Each number is 500 + 50 x the weight over its row's rms, rounded and kept within 0 to 999. Layers, rows and columns count from 0. Numbers have three digits each. The size before them is the row's rms in percent of the matrix's.

# layer 10 MLP gate, 704x256, rms 0.12, rows 309-380, columns 128-191
098:457490522488474467427510448498418416508572471531500490445496475424556437503461551506488516497520503418507467579513527431467458478495543511489430496624509552514551484522550559492442479514522537
102:391487538580551556486475599535476558478547491475460502551399560439510476501510467550540570462452457532539576495575533505550584503522583581433549547524431555554490458501605550599431491550416427
098:499453528514473545407531514517472447526476500529584473564431415423555478578469643515461514570547608537491493427493579423513546560524491537459464467461482491514469475500475533513534446506552503
099:535535477449485457449439527552477513412497485516575470506550519486480442480467453532538595504455543584546618459547545457472440554396569475518534571507511454492558403491454487501428420508468482
102:494493515499527542554503463497621535509504482576539530520521481558551538529419492525474539536545504454536528442495552490514501516537448412475480437414541436488470576521467493552468559484476407
102:599466455570547530481465485424659460470631490513483549438497561517582536500492489437484504462442516508503501502544494388582464461534535522413566575400545440544540452444526574602506493453493578
096:456432392489516555600514521569415461509463452477469471537515434429523461558588504514585431447426453615471421527482448475481548519474475444404520544434460518482509453526442563518464459594509483
096:554455417581499466507513483448455455527445511624590442491412550478551542424459492523534551479498430515544463531537462475615443551529495525545528550482531468437507492456544557611544497532520541
101:458479399480507524557512468435421577455522468505470394537538581450449539471505511413532494471587515438445536466564479569494472456462500557436543523515573531480446378427449477433492395537504528
100:533409547561423572440527564467505542533411460448520483491558499530486478484515448610484387504554514484488407482477460557470532546469539526525471502494469412596500595485595486517500411460505506
101:435543485484464526528577408551527537452518451605435539525525480454502477578460511499504478506591544545402361438544452577496627474529462502461510490418509626425442506453594470543512453535465444
102:539439481435494554401435468492458429435512470523506455520478524511517485543563513539438602588422519422504516508415505471503553542579488510503327607492527580500501467547499425510535527566563514
106:489486538443624548392542480462506476500443492551455410572501609487491440504510593512516600418569463492520452548375535598536501508468504454575461549512539483454520446439527602361470508446436468
101:474520433436448505526458520446516453437419574482512477461473491573401558494538501518567543543538529441524433511523533586472444528407449480457527448601493511475494505533421386469491507540528501
102:510455433519490470460490509510492543505440462528517439462559500599438508510543568466540432564576556518604408478460475443512447518538427526533429537601510368517522460520535483438456535525457552
096:615409494487390563499426533452438428489442519562470498487468578489533455423478489434458533511514572567450529524508537582508428584506531533474480490472511454459499472522558475574468448576500475
093:434434449525413583529490565502497546513503507594483523456393477546524444536563525401466641550381443487550525544561520407507525499423442578508568478535462484432484484543488479504429468473573515
103:510475578430573514475423457547567521433468482532443538518461540554494489450503523446580471541540534548537557472477498478575532500545505530518488565523465481526551453543526392544502484509489462
092:448511481563545449535433508535511500500468333492448509509531437525508451469507510463505481512569507481434488496511574537506537614548507469528500456450497485495465485544486471458481507538446463
105:503513516593449534562541450503432519496434471546487479467454527553509469532486437394487475461415534574566419486543400488571418520472428514506504488533428488558513549560407432457530453548458530
101:491505448526447504572528515530480475555456446541480440518500617629447514445469527521432507545544530504539481504545537555415504467483442497566566459586475519517467532515441502502455457469439468
099:518556423448501566466497480447525516396567464425527488481571497533673477556481538483440436435457528566446502513613522557387507437472532439427443567505489511557567469491529491496571575596529465
102:521476473488480447610530597413486498466558514534539534449581505500411531477438536462386479526394407452502528416427552495457423412580455563432470476517489519516551490458529492511443338513524500
097:454510449541567588528448564551531604590491540468476509489513417435442565497457539549418533504489559488496531492544456522556579448480585508454546445485447443483475481534519487608567475470420534
097:458492565513483492445523480634576513566514519533486498414567558369477519570468460555494448458525535514545538488520622519497455518508470476566495458434329576448518576600479509535494615544445554
105:511551487442555514389418426508466540471439524475505573452487559454545533481467480502552566467533454516490479433505497502479516510473443475557515483554534452517571491506566483551474465513560501
102:527534552417417490502540535524502348479510459492510509413506419501524449494507565582542502494527567582496498416446415458494513485511575537445545490510564485457505571527594542572439460470477517
104:497525492424536527513535385513543498464486474505554514502466591500500512526365546470484513480455467497472563536539510540551571543582462511469514480454520522558516489498437506476536474464512503
103:437464527427441526499467525566519441517604485563510520415538455541479416442519550594391547568588428465510400547407512651473461520485507450565621558490526463527592517516482526475540484491465496
095:441401500545529551562440446405512473534543435545499582484530567502549408555599449556534472506514410471490442524462427409453555467503551455450596545526398551530434493491539580494574594466464503
096:548469460424511517507524500493508462510456439579507508433452454513478512534508500481515595522504422524535508550503436441497472464489467642480537576474478442472450448493634573560458401433475456
103:467429469512411535533494451513473466547535419501473506471506492475599403527552496524533514483510535485424476566530519497517503539471474503531535573469554602530491424499519573474490459515477491
104:543508596493413502407474543473498572470570495541594475464537508589530452401455501512515500493448515490497508585526544516547507573563614520547542563470589527378506447524556463544462481509508556
098:432526495472536478484458483487409499460485421478451520469448529474484588426453531474492512407444502586495536460431418448470436470423492514495534527464484492431561506581462486494480480554496521
099:481444564526430501502517498459537546486452425424581464466532543568539516416501544467501480532522501600518466541557435460526584607575473473521525470423506460515561591537526505504462551490452525
097:523476459597487438564619595494528554528514420479565503521512526562484501417542459554453617520516468411529489537476576477478541462465500502545543532451508500474438544479558482500420504550439476
097:561442525519433433459573562559424530579593401453415486557497532538460613471484569473525448536516482550577475468416524437435448480556491578444583493540451619508524458601452442405515444449557558
099:624466484531442570455424593499362323584503516511491493530590551500500433540482547516518522536414464589505402528473484407580534519435574421537508507525541429538544559489395515513517459602500424
102:442548495551467537513544477478511523504387477401501512458448524479437462474467430381476518442501395488495514517507464410476491555485526551562465478540483525489559475526430424409549456540437419
100:477524517585483558554471469478491542498414403534545538510491454511471548508434535516599519535541536514507521520506517532560546444530543547516435406470483478510480405559527470486470442475559459
099:442548473597521446476481517552456552402493521568512426545522436481663483478492496529419547597612475393540460507456512436440583487541474492515407579534506539468557536508467591405407490433497520
090:478542363447417523548495549539563486444468452490385550414538439411417520577443513500516495454556533520557492485537525505492428462478439472462550491462530562577521530426545496434548514531499528
103:488478502479541492524519575463497468460454482637557472433553584491433496434509483537428466519558483454479539582578478454591519540487491491509490563383556489533520557507462517522476478586496487
096:517473449490509475503450545520531521419501555521517468545480486543487464420455533499565489490418504413503508469500498452582459580504516449507398474487510530619561440546579478506477488424569470
099:489479472483469426441459407592467447520483506611563491497499530495390527459433421542468505512515585500522601465529582421467479478435495566510577534450510478470396482577493440510547515468585461
105:469467521499539444475503488508529481452586470524473519510508513507543504547447518576540411488551510534521421483550474412427561524508529427496571501397534500624540431458410509419484471426564530
102:482415499386491524532493452496351569526545475566471465413513498505586512421517541587513478410438476521458550504502529540493492535567498519507547545454481450445532501515502476497494490451439488
100:472494406545532553435503557499534491523631398456548488526493463521536519480497460429412596555531455476495440530436401474414578438476509472457476544501417531491542509584524538534488549403490513
101:564514395594523531555556526498468494510522489440607503511468500504503429502425484494432500434562519555550529568509568554474558519552530488488463509519444464498506506558465426473546547487477468
096:540460477502454564513481436453547534555404537520573460431487519518570525500475497564447524534536415514376410492562546446599518498515462505584508475512463445464535437536544440526601594638506548
100:576494455489464543492515561421508500531477493568387499489463498503489550464492449481483479491448492565530540462530458488555473549399403398496500433446509509475474493509543495381530486580531365
098:459447544442526470460465445439393508466481544507425572546540565516398469547474494417582539568469503474562642424536436474388495579482460478451472554471477502508509465420516445466608554533537518
102:528471551527461510453635465399451471417418431497510530472513438579484466488462477525424547493527525539436517506591554584483522585560488492438476496518466466404486473455485460514514559619527452
099:505520480482481479566495474512442442469452527537447438482501500511500504365456440496384472573516550561564468556487420456447504474491456439482485480531422534476513435498457518532507442476559515
103:418458529548457464531517510481542564542468547511520532529559521572533487518421508470521439537481463625514535503513485543549474441443439518497448512444487552549387474557544540492419437526580561
096:498549455511483528543498585472522545507556434550498587400529478533479455443420459533364474515531483501490520464459487429499530521621456419562466534580461504396447539549476434454438591521578532
101:632429556458475445513458507462593501559426462467494541502542555500414512469486629440547539484510488514511452550523559525514500527584524378546512426501443553474581534543501525509581470453550431
098:533515479545410559446468465518556472497525495501493542497482515551498453567423468479450516474472517372506450479529487557450423396453520557528503434413574584605472516497482554484450470549491576
105:526565501545487535422469532559514465511418566569631528512519533562581526466525399496545424522460552511513516550531501566479528465427509491570381489574504526496475551525532483484472525547567566
104:554414499468382514473346456446412503516497452620577495464428498470556500483530465530490519392473497466431550567575468507461452485588357505531494493480563428429407517461559507485514536466469457
103:530406472483458570541467510473501434413508555530496569414544459489461573611486467494521495466440491524526594520536481503448483422487537555494420599527418433560453511519442393536447456470498449
101:517515439534421492540488542468498572493494502483527530613560490640445547534490556492471459568540335497465501517598526447542480484476536453471424556521510457443465471437458518541513510512481457
100:533461487544543371503473422496431541378497489460463511525542527485531522441567468494514550475465507354499521511607471565371513499529455600458512503400544461444556477513451524492437490529533577
099:529586478436486483562468507507533489594578489508470462448490486390531427429471529553612492515505512544469474530455499481525470454536456512511545426501506509504485577404541505430496422485578600
097:531474564381467553416482488474450436487402477500457519531480414499451550514472504422531484436513435506465521453493467467454583467494447481465490457562513534597474521495472392466533525503488437
096:477505420463520511531532504448458514568425456555483524526515447509468528568477545430522511564433474447507476544431576469530550472518559492494526500541458593478517516578519410588464510520506470
091:573558478401536604433397477555466401505474454643526487470510454440513566456531480484461487575493507450499511571473544575470521464457407455455477420511611380528472509527497502566444486552507452
093:575541536514505517455436466547464400465515375572445567507473542493438489493453549565509484467510569480449491451446521517447475584537511444513556510560539605518469474503534442547373484504596487
101:566478511437430613519574446451507502583594540546499409483497553451490524506492567538569473572616551586455528469464408472512428580546531439479526527461598497444451507461485500490587409478488471
097:519479554578534504477497447560547475503481450514490531526494601495456495553505581500512504519524470470420508472492505417507550383513444476470560542561492438570558465530540483522407497526505406
097:497513573512597516493558589609439509487500523540548500516486562552480454484444505442472542447503528483531574495454440441439488489489538481496563548464441468442553444528498417493481498562435457
101:447470364502468452442530486507433514472502483488569569517521521495539498515399468441430468438541495664571615424509509462473474538470465442505414490542473492478440448458494392388504424592448473
# layer 10 MLP up, 704x256, rms 0.129, rows 309-379, columns 128-191
104:521450541413460470558433493465481562499522459550404480422549542447426453511475483395498528541560407480440485447490428527598475459488492376525525478531536490565432485605522388530532585548521497
100:492394414412552514482594492560556386445548510587442447505563611520558435498539525457503489517512457506426521475572574567566493487551489485473449563506508577506484518382450530504479549422572512
100:479435489512472552458538566399512419501485578470444528479516478561480455452520535458519471604523519489562572444515397533499552419415477487464461410541488582520509506500477577495510493375574533
101:438415544623477620417482444412505509496532466532468507570498471481550510453464557427495523513513554479491526494465485423539516519471573507549469412507487498445434364496578563576504458494503522
101:561506475510516537452538528436473494537510525464507501435451564525494449580511501517410452524588489506455505549401556473414492498452524520443471531446557402489498553536501473438523471444560622
101:497522493509478572490488552545532477481455469458525528554520389492529457490514531510464445513509497597506516520492481508522471608471576516584541436553533555468563455540478498512492441490494569
095:544460491427503471545546561541454469537441537477476493632513450544485562462527529472511376488538507567448447459480547443449582511545408544402474523455551510543517436450543499501486450538472587
104:534464490503518526607473472471570521504560437483460506575467499485525507603549563583517453475452578406525567431519474558451489505463491441533461536531467551454543431545528487497615479518444479
099:536551549474536490522506523492516590551482440462512524495457560425533510535559439464530465520519486507561528384398482506419510473512527552517461545538557488449545567527557563511561470547411526
097:546480510467511465597440440510473467434443430519428524502542594488521641506540607516512550470560469489409557413486514496561492519466523565528404500450472529388479443586467460465544501522502503
100:567455567478512519573575541492483461509510497525489494481445522428516478516539511490541522453476527449541469619565449440517506530416518492477456538453511523442420537536453563527550579536435519
103:476553509449426540424534479431468526476462520449507434524424542444425518508471470439523537600486482507499414426566526497488461487485561483563430473537526494410407382486525459508569446497506476
100:530560466432616598424478419477457554481568494513517402460557512404503562580549516564575512471551547507541482566512546499445470450524486395555554508425416501472515509536495531560500467422531519
100:492468494542468508532503471598479445504479428531599597509504479453523512510445480577483403515452411596500470403445442559529439481470475507527499414552546548527523458510466536401422519449435560
102:513496401518529519513540555622445534404458472482506544550491564496415430549472428465526576529477480435527552537491519478414500432429569526501517593475517442509527471572490556497499576537535529
097:490556540503593510503423587483525520580419511527455481634416490417519547479492498548495488386442559503448383446515516550498464470498523487534480545511465386576416510526378511461475464490503538
097:490546417536569480487478451544551510484431440554442548502509530482526517534520477551491481432540544522506587429546455466467554504459502537469453512541508492571517484374481500496433603465525535
100:456560462530558366450574514528445489533451504583501480504508461463439544559458471478559437481492537541478482466506499449429584545471453540568517501531555530463470550612489483462555517482477489
092:503474552468551453510456471504473506573530525474454445509420498548480487410483529545447388414444517512414399492384518518521506408507489522612451538497514455542476526458467545508553562419539562
099:556473545642481434564443487600520566433498502486564503491562592561474579449517447563461481533515455442372483470533548510407500451470418564547420539477530397530498518482349494512544480485562537
096:451483503578540502415443531553531484506415543485414492456490479465474548539513505574495539487496456558557555470552464540581474538501580583571465552517319390467640435538449503568583586517499547
097:438523564434499512549477527576466493544450534489414446561472520516538546521531441536414500468464536475548492517433440471559525494538514442467483481523470459490446489596494523541460416573421538
104:484498535454495558575583437390402603491463516449474475536552571473419530496512487511552447557504420454450525443488521506510593509475475517540421538540509455514498541584482456474563595453597507
092:505564556452489559496553481424493506580511550554537487592475485567513419572517502468491535509488557505453436504497463481518480520547543450492520531502486483514440446503379514510410491451587500
097:543489505543524489483515532471588454446500528484510461591526469547568513480500484498328511569466534502537554576490476542529485452545387583490439574628505592512502494571470504541565456441514515
101:534542522511548536462442591449482534490479465489504420556503427542448459517520458505524462572572546576499502514510522488468417450436435520438469478559527491584375583540548448510528534535529439
102:502489625487581477505466487444484531452457539481580478449563507506505545496512486555478483505506519510431550535426389393512455534372507517531487544521446570498492479458512473444554486529544488
103:469520559438438446470470407454546584450480531592468452539429496514544480557595653511447506426492435437525515552518530489591459573460572479498573461523520414510516426449487668457536468491400481
103:430459532435510429452474541509499502494502479580608433499483542519522398478482603476450420484471532471564439594487419538494458555526509415525510486532554435555521469526460501492581455523487499
097:453484570525440475458503521553502493486620511380479523526508532510479542497541595537534556595548571476508486554499529478514475446548523532536465430515512515464519486463490460553464552567545494
098:439483540533488627481497445462419512477556537482389581529465483535501588506447498512554553483410563585502538462472459511473478438460537516598396486482518569480630424550515482576389478576510511
102:498500492530452518507467475465535458491467535503435531512439487436474435484563510564532468488529548522352523490485495495426504530435476480461454430462559531477422484452460624488558493530584473
109:553471420457476538542498611462549473417593519525415573476600463496514446473515483592504474529454620413495568496565517440487558437469489546525560452476406496514441546445448482475505441459502469
100:510503567604560476479458402525496471589483541469566507503476528505530484518498524450396466513426511533491500525494522602473578479534486505692606539550464426452573588499401484502485539464456548
101:630514515551439452491548510439478450506423492416630545575411415517495432550496545547464385546549510515552467502592506573504478531538506427574438469542498518591501548550533620465488460415420497
099:493480461510572586527551468483532567503407394508397492543562546570576463496577468504474398491508508558539427562554516453478496402445595577533455557422413486574452544555526539449420504494552534
101:462592567407514499490483558486604516454424457489476527406493470511422560545506477527567581580578526490407565511554494541414426543497460585521504412453501562520516571566439559561439600501420527
101:585471470474478593539600565479476460573368435489416474479516463406483432399510482522484510568550512591580513557469656507479533409471557492463509502578473435451515554460501525499458460592604531
097:512487535501536510406523475501527512503453500553642448498401445494594564549542650561503492535481482370558602459530499535510515568473559499585487406452568525515519468506529556469512531435534473
097:519542531450565389440451522512497471427429513569620401506504482454440541477393609659513521513560549560508484484412474578443484474491501470404418422548580510443498426526429405544508486438547554
093:571518571534486498502534526501469459438473550494447524523612529507490497514554584476477518624368540470415490592534468437451620597473511434418455460527414500511478519478569547480497506510506536
089:538528483443541522453466500603619538411439408506452553474445447412444524512472538494639466523469498450484568408565514499529479543499494466514506499417600553536543435425518533504456483414480547
098:500529504394508520478497543611531519576486568534563607392536462485525476476509533519605575430411503494569532486418371487446505600516506481557513526449518530518520529451549518463393498536500455
094:498484515471499457454501377652439446560499544456574528553545586500478536471547552545627516580506400561470446548455424488507544512574503455549501510447421463553490578513416525482475516510460524
100:518508536488429536378460442535499493503537569514470513560584518446446401462547482442508579479496473457531477585487458563496513491405497493485520443461553499435479388474542482494498460501544566
108:529410434435618513591491507549580493517414475491570496455438508582548504574549497465614497476549463459563494481464617547504523487525466532460444538538465431401629455518469534455506568522487490
100:542533516462504583546542513472433592546469488507484521572527426474449467598505519511472559494500537451506562528412400447517442528413455524448552539487646455464515489578558535559530584525487464
105:493458484491476576416510563453437508553539545551593530435515444417585423593505481441471531614443557481518521518442416422505538481423524427516491487540447562455455430494495416412519543585485468
100:540431546527555515436427468513462518475374512504539498557465485492534562467498434476454530596559536559474526448511557500448501560569512441554482549405431448497444618516555512550468597510535581
096:485483393663518566466524510555573493525474584475519454447501494516539595469561507572542453495510540532488556471538533475533494456479507513479493575497474549461496480477488493573559484448530416
096:467503406489510512569448482528406489517557498604499528515469546485497468515519533457459506442494496516526450499489449437471432495429439460568477477558440457456490582489436507488504467526500521
099:398551440478425442566591554633447563458540543442545423522519516518538528494493542513438515527381539547482506476476514461498474500499597490496469556485528500531586563521561503550513496492458472
101:487468492480531396417421560538546487471544561455524548500339568481533511465551480499441531443535517515442545443465475397474494526398552507492445544533532465496520514528581478451462490423464489
098:571510539437524566507553439540436516494497430535479466579576523551407458520528495514492470533555510409532490565502456579538516486562589486450443512442473503526489495467491461524485472517545518
100:537459421493482459542434503463522469428603426503456437383511515545547478526427533558503532667518635614455435554541528582505535485409446563489520413522492583514496443582564447474479428514477413
101:542472523526480419449480585526464497484527539565476496551593555520475652337516483544456506533567449518503459536520544499446500460510493429457514513452444485453496507466639455494379519484566489
098:508563448461563499500457555355417508490492449527425510544511543399419528488481466564489426534596542491480507433494530474447539489576580508466487416508553494438457485515520467534447514562422511
100:450451417370448634523390492483546540492519529540547455556560488507472445489524483539512564471506500481524531522554458479519490481523542503555439540463502530597590513445523589563423455505407592
104:538511513488553452503420486529495428417412420421535446553526613529415454438456492420443533575544551456541574475458466568568594447480462527480495521493381428495493575612492488544495492399584446
099:467448431434537499544461495596400493530500413512510591396531515517571592565475449486513516540518393548479460528518528451418477509462461570537542519469510399518538564520533503433439493562507574
103:463513467582625497642480575528440523534437481502466591523492479522449477465466506532520451484473509452464534513533459507608496528560493459595546493480494436516469424596434529442467534405507539
104:558505464488583480500502459461577480510481461422461444475468511409466533529519552480473433516536474530478551489441499435497488480490554559467489450454474476518481496595461442466523479513419508
097:533492449437455562379492511504414566467466518418565402457577534512541553485539552456459425540466533471528555525449571489496586435564512405407492532539516572574483431477449469492434527538366581
096:514507517514540489478561457449496525515465588586565464451468459501485443565486478459458469533558517437486552582496612550460454527544505553445400595526527475416579525450411482525524484468590542
100:548446493499565465528507400572497409508516466486583420550545578609468489473443544380543459498479530513495492499488480354481547502524488454395411438582568513530416565448448542477487600535540521
099:551578562547468451501469556443504444569502552415424480508445466520464493509550488469434422527406613499503512372466523592469476482395480506496498555538471488458547524505445579573411557629482471
096:517524499513465560463502522384513472486573519545616483483545531551538504515485535478543445508510494510518543556464498479372473425486500479472532461505506558470454617477512551544504517542554480
100:489482466605432465559613493450485593539551557484528510441550434508553505514445563473518444482485474510527447509539473480507500490409508555482544534559537485418563459487492577460452535486475527
098:536557512530508559449504562563430530575498503512445438530472562418495440556471460450501374476569445473490535510488478457494465459517523509522512549427627483550439477432520466562655528608520428
096:442495545428536455630498475571460532450481434599619576536562462523493424519476487466466584469465460455426470530421504452507470492444437522511514471466486462489500502442444457566524495437525530
101:452455487485512454555498532493561497525379534520609451577484459538517457360432402574494382495568554446531499519589543528504470517463433554449480500450476472576584501465482446477517390446479468
# layer 10 MLP down (transposed), 704x256, rms 0.114, rows 309-379, columns 128-191
103:579506514591433514568478486547521464490615480492477514568562540490408525576486474487506504525579506580545484430472525511484562464466488398380523393584513464529464501605537564479525589429423471
102:437472456431539490398556472517585583460465535523496617482569421551551465517527499588575553514552511513519446517640480519486454460516493438535441499452470503552476515439454529579544455506454525
107:563552585519518521551463579562511494489505528515530447461521466430527565539446594498489498484486517452463497483495551654461485410560487524468508566461553409493434520540471465509423493553488531
098:459470541571517462556443462524536559460390517464475463518527494522519449520523519508476489444576450542482550575512595393520477524467453506514503627548570477551523555489479476498446447511505626
098:447544498550473554517506492563496440527466496494524518529511554462534462474485463539539486497461473450468595506542500399529635526514545479467537462438494423464445483464557528547533484435555438
099:484593444463480549453586437563431479500408497502509489404566549569509459490496508493529548420427502467458498547355464462412459485481604543525510511357471479390571435578474571570536434526483570
095:508467531501558479450482499469566430576478566527518516388505514459502447456446535540504588480548408458524532516363576559528443551449561547502563498516537443430519616550485474601549512481503582
102:440519494370522557468467542559482473479538448409548519479535462503513457610489376519460497528476542439487409443533544536545511527507518522430570471496585496534568540486520560536555479493496532
099:502470505493490480447461534471446472504569438498501513411441553462479474466531449578535479525422455517424483511494564531509585464507501427434547564479440496536489514537520480660562490441511598
100:458493470471478520440550509592540478528497469510517524481450547499466515528487440523365549569462547495602578595461590474476400529428487541459407635540535506421539507447479505596478452536479502
098:527542510532485456433474450572459516491506450512524444503519473494519407502518499551655500569401526576502516393483433435469467549424529520479514558488462488497531475530477588453413409505504480
103:516623446528477538524492522469459593615515422542525487536565505541468579544449531570545462570512484468435525441366477565525494483504485446470441548463572539454425495405490384444503511462559493
103:541534442497477482407475551561476599391552461521514447392433437432532425565451521558492472460516558503499503439496471508462421442443478458612470503458505497466539527521489485455571487491513473
100:460465443470557573532506551510475552531588438472532384483438486519481408521511509516451507566513539556557369466502492506448535609498556420523536452457515448469474493444454366498405428516533536
100:502497467472520536554460489516558602499492447576497509426518443517540562483550525520476466557429570541585582429428483497448428569570488499453419543559549401405527416502525540621478412458518551
101:487455470456545513470499514380402465423457508449516481488416594487540427444554432494325473616421521445429532515558484618532568535559452439435538473508486505435466510491452457557520530507507498
094:415518544442510532425568543576551557492493439605498528507518530536448569554530559476652489415441489439520505570400490587484483466523439575490504447483573504510513534386447435509541535471604583
101:496461465484536494545475566464613491539497561419516492563524453448549537508497504572399471470416462529508531554538475518491464456465569431495468364510458554539525524490385491527515509478462530
092:542486385499502482507619530484533482456562513536453458487558482531552569485546509553476502528480522623547464519557494558532436525492440509534504561458575618396538550504427544400393476402523527
097:534448548532494479567482390526517394446484473567507547486465500487497480469513564412455569474400498545424533589459540556415488494457532419514445537557564513454483513474548496437529556532409471
101:505547500520449484441509473486572474561461403480518508446543416479570466378522521492461520542487606519527451515509482564558523531507458523473540494492558505574497514453545520482468532407594503
099:585586485607512436529550476525524505527480474466449471539545583479533514505463568437499420466376426536558471472534495512551487539463487477466514515426517539529427483597439492448612481569582413
103:454455519492552413540576521514450554440507453513482451467473519491472529473529550417457482509516488521474547598456561529439558456535529463354461551448395512390512512372520591489499449487548495
090:548438483473498529454404479550531522470422509488385480566465510545566516513532537600535545531477487469486531493510487471411510530461409552489580580463441522513538499569528491510522557540527607
098:554487482447473500396604583500450531477489511522534573496568505510502382452556494469562562516491659438376469412586478478578400467422487495510527472470612525499459481443511520462448504522556471
096:471439555537472464485585547476513555446572556463577660431432549549537542457528587453505543555490612496467541545530505517628490576518462404571452523481483535422480506476484554543461442529549586
101:493514463409414462357504511518513545542577426523510435484504453538525512532573536439461530475560427500474421586518429486465521511564544419491489467516498440487440482554550531537480440505563420
100:477475578507477460524526573532521519503529540556573475502576531500460510522402525535484463470515511552543463565470505451494520487594614536504556475484523528515498457606474573460469538498538563
113:462460587505475416445498426504457492509429495491540511505500527495549533414489523458418498473433508440524531648477551486582550576544459493524475565606488476514574542504515500504468450432560514
096:453514469526481511550479423586440583466617454506529527516574451570531464442499577450540508536519564445559479528469495539535534526509550451469482480512460479534635470483478553460533443524526532
100:467517465507453487521503541585527485526470449536578457499482504561518567472529551517598543476481483511556534435544496456518445540444544538493553473491548542426544414579569486422567427563515513
101:442545475495548513455416524513550531393538513500468565404434412485494534606479502460513431556491552565555517478513540546516485508436541502614555535383482519488495462561505535475503464543444593
105:516547510568474502403478525498531555519541402488520488496470506484515530547514402500527496604485485551564547504493474433466438437446484359531490510440548493600440510481600518567507518493482518
100:532516520454551537521484520481449526418462457512531452450517598500399470474607489501494572484481464516450541497406436609515380409533455480501490549526467464468427496390456465440462430573539571
102:621519528506433559520509558491467490453433552486558498467396524485456414589430482443460511454510461499553461462511478573516419532556431502481535440483555548486545505542475500502465607399471461
100:506547591463451482464565506496562572544574566510476443474449501462565527396516504430542598574620510518476596473509519445478441400556474494502514511571593401464508522458517478549480523567525576
099:529479486483407456465539548515438535505523479485545542539609538424529496489504416368466498493547451486464504507617472494472525447426545581555428543596454524438522613552428491572486569504493446
100:512454518570487491480576453471519471554470550501394518482431581474469537468488528368540465530520581531495548438481557414480535500442455511507523456497386533463510463609546518453429582525487552
098:615479483480453543518448520523468442509459492518429497407533442490591547525574547633450568550554517489432469462504481587559467496551564491414509390433473583480506541505646555491430539482441575
096:511506453466383508423537496545530442457496569496546519605453493521540482591532482470542489500513521601469531471583536577451540467488530523555499534432387539456525563424414502434572457522475480
099:460512566392489470494497510455470451578506511493502513517504499452567474505588522462447495482473494558510476580647536535464513480479383493533490596508493423566585488476537449508565425535505491
090:483486543495471522525484502490487500528510582421488444532534543378479517529578519553422530518533436528543506427513517543457520483492502495433484442553420542465445496480475493512503461569503491
099:537545457533444531478562497608505556493509413518508513439443536440504482469472559458497522482400562593457505388473417494577519531507483463508516429521407555520503480554487548431465470462543659
092:537487518517507560512483423519476498481399365545567476513660639474521626532513497508521494434444553505512368455478495524553498539456486459498474526561440498484552473505505446468473525463445533
100:493426499481545369521486518490496440486579492549456424482538554537456591471480573543469507509425533497398489454491488548553595544439529451548501501489457509470393434488476444405497585527451488
106:509449485465462604581493563478413416518413488442611562436463511502460563498614384479546521477503558421502504492480501501552443589538560418452435537518555527499467592496615494489453510484543487
105:554538430513562403465569556536544539444495406517482521433481579558450435433466523451450472493484536554604447543507498579521395524407535503507454463399406521497430461505470553467413568509470488
104:546499491427480514471516491449526399443622546426491477487493525509479445517389536507483515583453518475382454597458508532534540520564511527473436534445559482531540555531537550398398459479475564
103:462463519551529467482492492485449562488542539520446491546521406509502472485482541455458574514469446535479462478492637554429512487435498467483457554531466548538481658477490456448477425470516526
100:405566492514465485474543538598350461519551442477531524482517460494441466550527478489421478442554458583502491451528470480544468453487487564428496576494549532478596427482441495427539414558431557
100:551514473453521475369507506459622510501536496525532604502523570447472474505527520482421563510509407519534468565546494566534497504486419486477504496499547566458504567505539512491574455482400495
095:529464509436490699580494435459486525496524574421456515642488524517446412452548451564434531488610464518491420533454496587495548502473545419526495488487496525527487529494524421536463446379555473
103:416468524459519504455370560494440567445533523488548592499455490495423474514487484490525417488486513504491474450456476442395434534405507506502444504491525481563457507432485579483493458431571475
100:467469484479516544478490597544423572538494551460445449397543407499469480544494511421517469514506560496427471509520448544571506473506479495534426476477547629595541530519598511531591533642515477
104:502560543529472374458440491528498465567543522514491595526448509468457608478441557415451538566454454511473523515562526481495443563395452477481586512503432453472526526569499491573470493494461486
099:546484499422528540443528473519470557479462448529554492525506441500509562477511403474540424540568314463461396538515550481511479475472472502470511459449446421459410439431501451619511418491512493
103:529439388584418507464441522440439495628435579496590474472482482525444460478586418532553495583501539493498505483504512468471460444501558545431498545499501465451464552507528613517582483497495518
100:463496490505520483372539487594531503473467497537404556560501520493412554424477483532527549453515516538514451537504474436486518507590520563558609586486470485559496491515566469505509512513547435
104:570479614493401555527515502546494486552486448416485565510488538551584578472462406587518527560567441516546519447594467502477421475495534418467537490583481396426524488421507497495526508422488441
102:418482500551560545538389492518495556402554457574447598408590516443515461448449554500435448472522518562504438468438498543508538502502421457441489562533479597516371546461543457469607520467416517
103:467455516420469536486438447468526514558488490492493485379533529425479503473507499563591459560473520419515493501474468462474464477412467558466512565494501451523527494457513530533561476514549458
103:370512562576545459434545472519491494490568504595463506506527554361540530449551547427548470519497493478330490593506515618449538437503446493512489488452522535476564528546529488596457491473583606
098:514503532507416627480526527465509486548492482460440521501424492523501453429544506496501456514544577446513484571514460550494467495514547645581562493492564531491515454441444455586454522487453589
097:478511496489458475492485527527493505553425542519484525557450478507389478428360526520509473449484543662484533611441480466581501457491479447487465501536468513488542448545467554478484548535410421
102:478530505408524468528441555521521484521534506523470620568493525446491581516484520413453512474499486558543517482523507457561579440587443447540527542413530472502504477494533514500411571492505514
103:512502536538475553567467496510589544373430490600452467490516496466440487559493490445472506536441461531576457580529494469603467550463547478396499573448455462507510617545549451464584497502509466
098:551520439433493401536472522480502468574553497487500552471408521414558473515484513504482521444445565519468440457506487495542549510557454565538521524456464498502506536533500552538511589474400505
098:540420504493503434387572544538493470564472507404575468499488473469461583563519546446462407541610467510493538574508457372516511478535469515623458469525475513473490458451505485563560540596380544
097:502584450431501482591493512485515450474468536563406555448532472376452565505591621466546497545552432492579558519493517544545560520531480513442427603520550432574401513594465452546442549519487482
101:594501544512466517488486491460573377584534520504495478527551598485623489538477415518479627547547505516389579484600480404502500497569529427519476472439445561468518521430535510520576483538471522
102:423490456402475458541539521518533542465408480487485505457544479485519554466489440514534540469558513524471475426548480536474553568454488512465513515497585476441592484522506457432519534470462468